config = dict(
    num_hidden_layers=14,
    hidden_size=96,
    num_attention_heads=3,
    num_key_value_heads=3,
    head_dim=32,
    intermediate_size=256,
    vocab_size=8192,
    hidden_act='gelu',
    norm='layernorm',
    norm_place='pre',
    norm_eps=1e-06,
    positions='learned+rope',
    rope_theta=10000.0,
    rope_fraction=0.5,
    qk_norm=False,
    attn_scale=0.177,
    bias='none',
    tie_word_embeddings=True,
    parallel_block=False,
    init='normal',
    init_std_qkv=0.051,
    init_std_o=0.00965,
    init_std_up=0.051,
    init_std_down=0.00965,
    optimizer='muon_variant',
    learning_rate=0.003,
    lr_mult_o=2.0,
    lr_mult_up=1.35,
    lr_mult_down=1.5,
    beta1=0.95,
    lr_head=0.00568,
    max_grad_norm=2.0,
    warmup_steps=200,
    schedule='wsd',
    decay_fraction=1.0,
    decay_shape='linear',
    final_lr_fraction=0.0,
    batch_tokens=8192,
    max_seq_len=768,
    doc_mask=True,
    train_tokens=88000000,
    max_steps=10743,
    dataset='wikipedia_en',
)
Each number is 200 + 30 x the weight over its row's rms, rounded and kept within 0 to 999. Layers, rows and columns count from 0. The size before them is the row's rms in percent of the matrix's.

# q: layer 7 attention query, 96x96, rms 0.142, rows 0-31, columns 0-47
# k: layer 7 attention key, 96x96, rms 0.154, rows 0-31, columns 0-47
q0,057,204,232,226,219,253,200,166,229,214,237,223,229,208,193,226,141,238,217,204,183,214,133,227,212,210,205,201,216,155,186,190,135,251,180,213,153,190,175,203,169,161,191,181,186,146,171,204,211
k0,056,221,162,210,240,181,180,202,223,229,215,167,151,205,196,172,222,170,182,212,195,161,222,198,160,209,164,147,217,200,222,238,147,182,211,207,229,223,165,163,194,207,185,167,198,215,199,223,198
q1,059,198,238,244,221,217,195,158,215,211,206,229,155,212,188,250,230,225,232,196,161,197,171,163,168,224,160,197,205,151,190,220,213,202,190,192,219,236,200,201,216,224,164,201,182,201,224,239,226
k1,070,123,171,119,245,202,239,204,199,144,177,207,204,210,204,193,193,213,203,193,188,174,236,111,251,211,192,200,195,220,214,194,224,179,181,193,187,209,215,234,226,196,182,167,174,207,228,161,261
q2,076,142,189,199,222,220,195,235,86,215,141,235,201,208,214,193,172,180,184,239,176,262,184,211,168,211,204,184,161,209,215,200,205,201,184,159,244,191,195,215,147,187,173,187,219,191,252,220,190
k2,079,211,193,229,215,230,145,190,149,229,145,165,206,218,170,159,231,146,196,215,223,216,187,183,186,177,191,205,180,201,190,219,191,246,235,233,219,132,199,217,173,190,171,207,241,223,174,182,194
q3,080,142,191,235,193,236,150,218,212,171,184,213,238,272,181,202,182,181,227,234,171,210,212,185,172,249,251,172,238,159,167,148,170,208,165,208,214,220,204,136,220,150,226,177,185,204,174,219,155
k3,110,208,190,220,259,184,224,189,206,220,224,205,171,186,144,242,226,173,217,207,219,196,175,157,169,186,195,197,229,223,217,188,261,198,228,173,208,155,220,173,244,171,165,183,210,248,192,219,245
q4,090,127,172,226,192,188,150,206,205,186,160,236,225,287,168,145,179,222,156,205,186,187,168,194,141,217,214,203,209,225,197,182,187,197,159,199,216,238,177,248,212,205,197,216,188,182,197,245,230
k4,114,226,203,179,260,198,202,233,208,218,211,189,205,211,161,239,247,206,246,174,218,186,203,137,192,197,167,217,207,212,232,158,197,236,214,221,258,171,215,189,248,179,178,176,160,220,256,202,177
q5,083,194,201,250,173,193,205,178,184,216,217,223,172,190,176,192,182,176,191,146,176,225,184,200,213,235,243,125,197,193,172,217,223,193,243,237,172,181,166,153,221,179,220,183,207,174,173,236,178
k5,122,208,206,226,139,215,219,206,160,191,249,174,164,159,199,165,193,174,153,183,227,177,164,270,194,235,187,194,101,168,199,233,181,230,225,223,271,211,181,219,153,238,210,236,188,180,204,163,222
q6,080,196,221,245,184,215,205,192,210,236,190,190,190,253,201,205,150,217,147,211,218,168,231,224,195,141,201,219,189,219,201,206,234,178,197,214,208,199,181,205,223,262,189,196,236,218,242,157,227
k6,074,154,273,197,204,208,211,190,181,183,239,183,252,210,215,201,216,176,252,237,206,213,240,213,185,176,158,151,190,214,202,157,205,163,155,197,192,204,201,222,238,184,177,241,222,152,144,169,214
q7,093,209,205,219,240,189,190,218,236,207,278,174,191,229,193,258,173,270,214,172,165,231,202,166,240,222,191,158,198,201,141,202,179,200,172,167,151,197,209,185,205,110,179,194,160,202,211,203,207
k7,083,205,199,244,154,221,213,176,287,175,248,254,167,165,180,207,202,217,215,243,171,96,219,242,204,171,206,206,194,218,202,211,222,252,190,174,253,172,199,204,185,182,202,193,159,198,210,215,250
q8,063,211,183,192,246,147,197,203,180,195,184,188,189,188,154,182,230,203,146,249,186,189,250,163,235,242,184,240,172,178,211,175,151,208,138,197,176,199,227,240,224,175,232,168,159,201,207,190,213
k8,066,197,180,214,179,213,209,197,201,202,202,217,217,171,208,220,189,243,228,180,137,214,174,245,244,164,158,171,208,186,219,222,245,166,215,178,176,157,210,235,158,154,166,232,186,209,161,207,201
q9,077,159,186,206,221,176,236,203,175,205,157,199,151,191,187,201,152,175,201,220,184,257,194,157,268,156,157,218,163,189,222,228,190,214,158,159,153,236,186,196,124,195,189,194,184,193,199,223,223
k9,081,266,169,201,174,217,205,216,209,175,174,186,222,167,184,212,216,241,173,198,192,222,205,194,204,189,199,199,199,205,187,192,186,108,167,208,178,235,233,215,212,144,239,201,182,185,172,166,157
q10,076,221,194,195,184,203,160,194,274,190,196,228,234,173,177,198,220,244,232,211,216,204,242,214,105,207,230,179,267,153,195,157,235,190,216,248,198,166,184,161,263,172,213,197,174,170,174,214,196
k10,103,214,240,194,219,241,164,188,166,251,218,155,190,225,175,192,178,162,196,196,236,203,196,190,233,177,158,190,214,195,232,205,201,240,231,169,220,167,201,168,237,161,155,190,206,217,221,154,238
q11,091,171,215,160,168,188,175,170,233,229,227,236,229,201,212,216,236,148,209,175,212,140,211,255,162,189,258,161,192,217,222,188,160,202,257,251,228,189,201,158,251,217,202,189,167,140,170,186,189
k11,071,183,183,214,143,193,232,159,224,204,201,195,164,147,216,167,184,197,185,227,206,203,192,191,255,219,163,167,207,210,229,230,183,166,191,235,238,230,206,241,191,142,215,214,212,150,204,220,172
q12,081,184,206,161,188,202,152,237,244,240,183,223,222,214,177,203,233,222,230,215,181,230,195,201,206,225,224,186,259,209,212,170,140,158,169,174,200,234,184,132,238,157,201,201,193,198,204,222,216
k12,094,215,209,188,244,191,197,218,287,206,146,198,219,230,171,193,246,162,224,227,192,192,253,225,201,184,221,200,204,206,151,152,208,228,267,217,219,171,195,203,242,177,187,185,208,230,147,188,210
q13,075,178,196,225,188,221,227,161,155,206,177,177,188,161,185,159,192,233,176,213,254,174,182,214,195,164,135,209,132,236,180,264,184,180,239,215,235,204,185,228,171,227,157,249,230,201,223,200,209
k13,101,179,195,250,172,167,214,194,188,146,185,179,178,165,225,174,187,207,147,187,210,203,187,190,194,253,221,211,172,195,197,229,165,201,151,174,190,254,216,225,165,271,204,201,244,191,189,191,254
q14,095,225,183,209,212,195,191,135,199,163,207,219,219,228,203,221,198,203,204,198,279,129,220,175,238,141,222,192,159,217,203,160,195,169,217,225,190,148,185,158,221,207,213,198,235,144,168,162,183
k14,080,182,215,182,180,150,194,235,194,184,242,164,128,193,190,214,258,223,182,255,215,236,209,173,167,196,166,204,159,203,198,261,180,201,195,168,239,209,213,256,239,164,201,138,198,223,169,204,180
q15,093,130,159,176,274,207,205,199,247,210,154,218,181,190,186,166,212,183,220,213,240,218,238,186,206,205,168,195,203,194,193,156,216,224,179,189,186,218,252,213,188,145,207,207,170,146,223,190,226
k15,083,179,189,151,229,211,216,193,198,231,167,177,224,217,178,175,222,248,214,184,128,241,213,207,251,173,201,200,193,189,211,230,226,212,202,228,231,197,286,224,207,206,148,234,159,215,154,156,179
q16,082,171,251,228,170,215,160,201,198,208,170,210,210,209,224,214,172,170,221,205,165,194,179,207,230,166,198,226,125,258,195,228,266,186,211,192,158,250,177,179,193,184,171,237,227,146,238,120,228
k16,078,155,188,230,194,175,183,184,201,162,173,176,194,200,176,189,162,202,225,191,244,213,180,209,209,230,183,139,168,205,226,154,244,190,207,115,139,163,201,170,225,220,186,214,178,199,226,187,246
q17,080,189,217,170,211,220,219,177,236,232,239,189,210,211,200,173,204,193,199,178,160,224,200,177,186,152,220,235,199,225,190,250,275,179,208,211,151,198,128,180,144,239,149,150,157,197,228,214,232
k17,073,204,213,199,234,158,198,164,254,133,274,235,217,229,249,209,212,168,211,183,225,202,195,202,194,219,154,248,219,227,166,193,234,200,212,196,138,150,216,263,120,217,156,210,203,171,141,200,191
q18,090,152,167,184,204,144,180,160,181,219,196,183,198,207,201,219,176,169,205,245,185,235,173,227,200,216,239,224,231,187,240,207,214,205,146,240,221,174,265,229,177,196,198,202,210,154,203,218,140
k18,083,185,235,142,256,189,144,217,152,179,191,190,155,156,147,175,172,190,169,196,234,203,197,163,195,186,174,184,187,192,209,172,178,222,250,218,195,197,256,194,217,213,166,234,231,210,227,193,231
q19,087,222,186,127,197,159,176,180,187,207,208,217,172,177,215,174,198,180,169,156,211,251,212,193,209,213,192,203,192,198,230,165,232,267,242,182,210,225,188,177,293,238,161,166,228,197,255,233,179
k19,075,209,178,224,236,159,214,177,143,220,208,128,250,184,219,236,225,188,209,148,202,184,199,196,225,189,209,208,183,189,187,217,186,248,170,164,172,225,195,214,161,212,172,223,217,189,166,206,185
q20,083,231,148,178,240,202,173,222,234,189,126,192,186,189,193,199,218,217,160,172,175,191,184,148,233,232,218,252,245,168,189,225,150,207,128,160,212,230,222,238,194,205,232,229,204,205,281,242,201
k20,073,206,197,219,208,234,228,216,205,166,190,199,227,188,153,215,218,221,194,187,218,171,195,219,218,212,179,158,221,182,173,214,281,215,198,232,232,220,172,261,185,193,162,158,166,161,181,178,124
q21,089,256,195,240,235,203,205,153,206,188,135,191,155,139,225,246,239,211,196,194,237,219,205,183,151,225,165,200,223,236,174,216,204,166,180,217,169,223,216,179,223,201,225,201,205,218,216,187,184
k21,088,209,192,209,183,179,216,151,212,203,137,194,198,191,192,205,113,212,193,156,209,178,222,199,191,187,218,216,211,256,180,120,188,198,219,185,193,241,199,209,209,191,212,217,171,202,191,188,171
q22,096,193,201,233,224,203,221,225,238,190,238,125,254,202,239,119,209,174,187,192,194,182,175,193,202,200,171,221,211,222,213,217,186,146,195,165,221,220,162,230,238,208,172,220,177,227,214,219,170
k22,092,198,174,214,195,200,203,180,207,185,142,160,231,196,212,153,152,173,207,257,177,148,202,270,195,192,190,226,191,219,176,206,193,199,196,176,192,158,175,221,149,219,210,224,248,218,226,202,164
q23,084,175,192,156,142,225,179,178,218,206,186,159,150,200,215,212,205,153,168,155,229,191,159,183,172,151,252,240,199,254,153,175,174,200,242,259,257,180,196,186,243,224,221,224,169,208,155,180,225
k23,082,160,195,193,149,167,190,187,161,242,233,170,202,217,257,216,179,195,221,201,217,179,212,184,219,239,145,277,186,180,240,146,161,189,185,143,208,198,219,246,178,268,193,200,228,186,276,221,195
q24,084,222,221,253,230,157,195,159,229,200,229,212,196,237,165,178,193,174,201,132,193,195,164,183,189,116,137,181,210,188,222,210,220,184,220,218,241,160,194,172,200,167,172,158,178,197,207,163,203
k24,080,164,180,198,194,222,191,231,240,183,155,186,196,128,251,218,200,172,236,225,139,216,264,195,190,155,169,216,204,190,176,215,173,239,209,174,142,204,202,173,183,248,232,251,189,160,193,190,195
q25,088,185,200,238,189,209,179,183,239,196,240,216,222,320,176,184,209,177,185,210,216,172,227,202,198,203,189,218,207,182,230,171,216,159,288,184,272,174,224,221,195,222,134,217,235,193,222,172,227
k25,086,214,182,161,185,185,198,225,193,199,178,231,222,130,248,137,277,200,188,196,188,222,160,204,165,192,193,220,167,155,239,231,184,213,205,232,162,206,202,196,211,178,188,191,191,184,233,194,190
q26,092,160,160,246,174,212,194,266,259,203,222,209,213,243,260,161,188,170,184,239,198,245,163,190,203,243,187,195,160,159,182,206,176,216,144,191,209,193,181,190,177,229,194,181,211,215,201,193,221
k26,089,237,200,244,237,201,243,216,145,193,174,213,178,249,211,184,267,211,228,198,181,156,195,204,234,232,135,204,205,154,198,218,161,196,224,210,183,188,151,207,209,233,194,183,182,195,229,214,221
q27,086,238,179,192,205,202,250,200,215,217,201,207,165,170,181,189,173,259,177,246,196,227,178,157,226,163,162,265,214,214,208,191,238,205,178,198,204,205,170,249,243,196,204,184,207,194,188,256,237
k27,081,221,172,227,260,187,264,231,200,211,229,209,171,182,178,194,195,224,218,157,194,242,205,247,186,207,151,194,183,210,163,220,236,216,168,236,171,218,203,200,211,117,190,160,194,180,195,201,193
q28,100,232,233,203,199,212,142,195,181,232,235,190,192,260,246,176,225,202,189,217,225,211,215,192,175,206,250,285,217,247,174,173,185,151,217,208,199,187,220,190,172,249,141,192,213,220,153,202,168
k28,084,200,166,223,224,160,219,181,198,199,209,199,213,265,211,194,221,253,169,230,187,168,196,206,193,217,179,251,204,229,189,163,176,149,206,255,246,174,195,196,161,223,231,170,230,228,219,137,164
q29,091,209,257,197,215,206,163,153,208,237,209,228,242,234,235,247,260,212,204,188,199,222,175,211,272,206,175,231,208,141,139,224,180,213,235,179,207,167,217,220,198,186,206,173,189,216,231,167,219
k29,092,131,142,180,224,182,162,204,216,173,187,253,162,213,201,221,232,178,193,187,158,196,177,201,216,233,198,203,183,146,178,133,221,235,209,214,245,190,216,230,226,231,232,161,158,243,230,165,182
q30,091,203,253,201,201,190,236,258,156,192,134,167,253,178,164,184,247,198,147,253,216,232,220,191,171,147,200,218,170,186,179,194,223,205,196,174,202,161,186,256,189,174,164,209,248,208,247,180,145
k30,079,152,177,186,220,169,262,225,200,140,197,204,258,221,161,211,209,183,218,198,181,200,160,202,170,256,147,170,183,226,191,193,200,153,209,196,197,254,229,164,232,180,208,229,189,179,159,283,252
q31,083,177,260,195,205,163,190,135,190,193,199,197,209,203,192,136,209,229,195,201,267,152,142,221,203,185,234,162,212,229,241,213,185,169,202,196,244,190,171,141,248,206,190,222,225,168,193,194,159
k31,075,147,214,161,223,170,179,203,141,124,169,174,154,150,205,238,157,147,197,226,207,218,205,188,212,203,249,204,229,202,178,207,178,249,170,147,219,210,215,170,181,204,176,233,201,153,219,179,217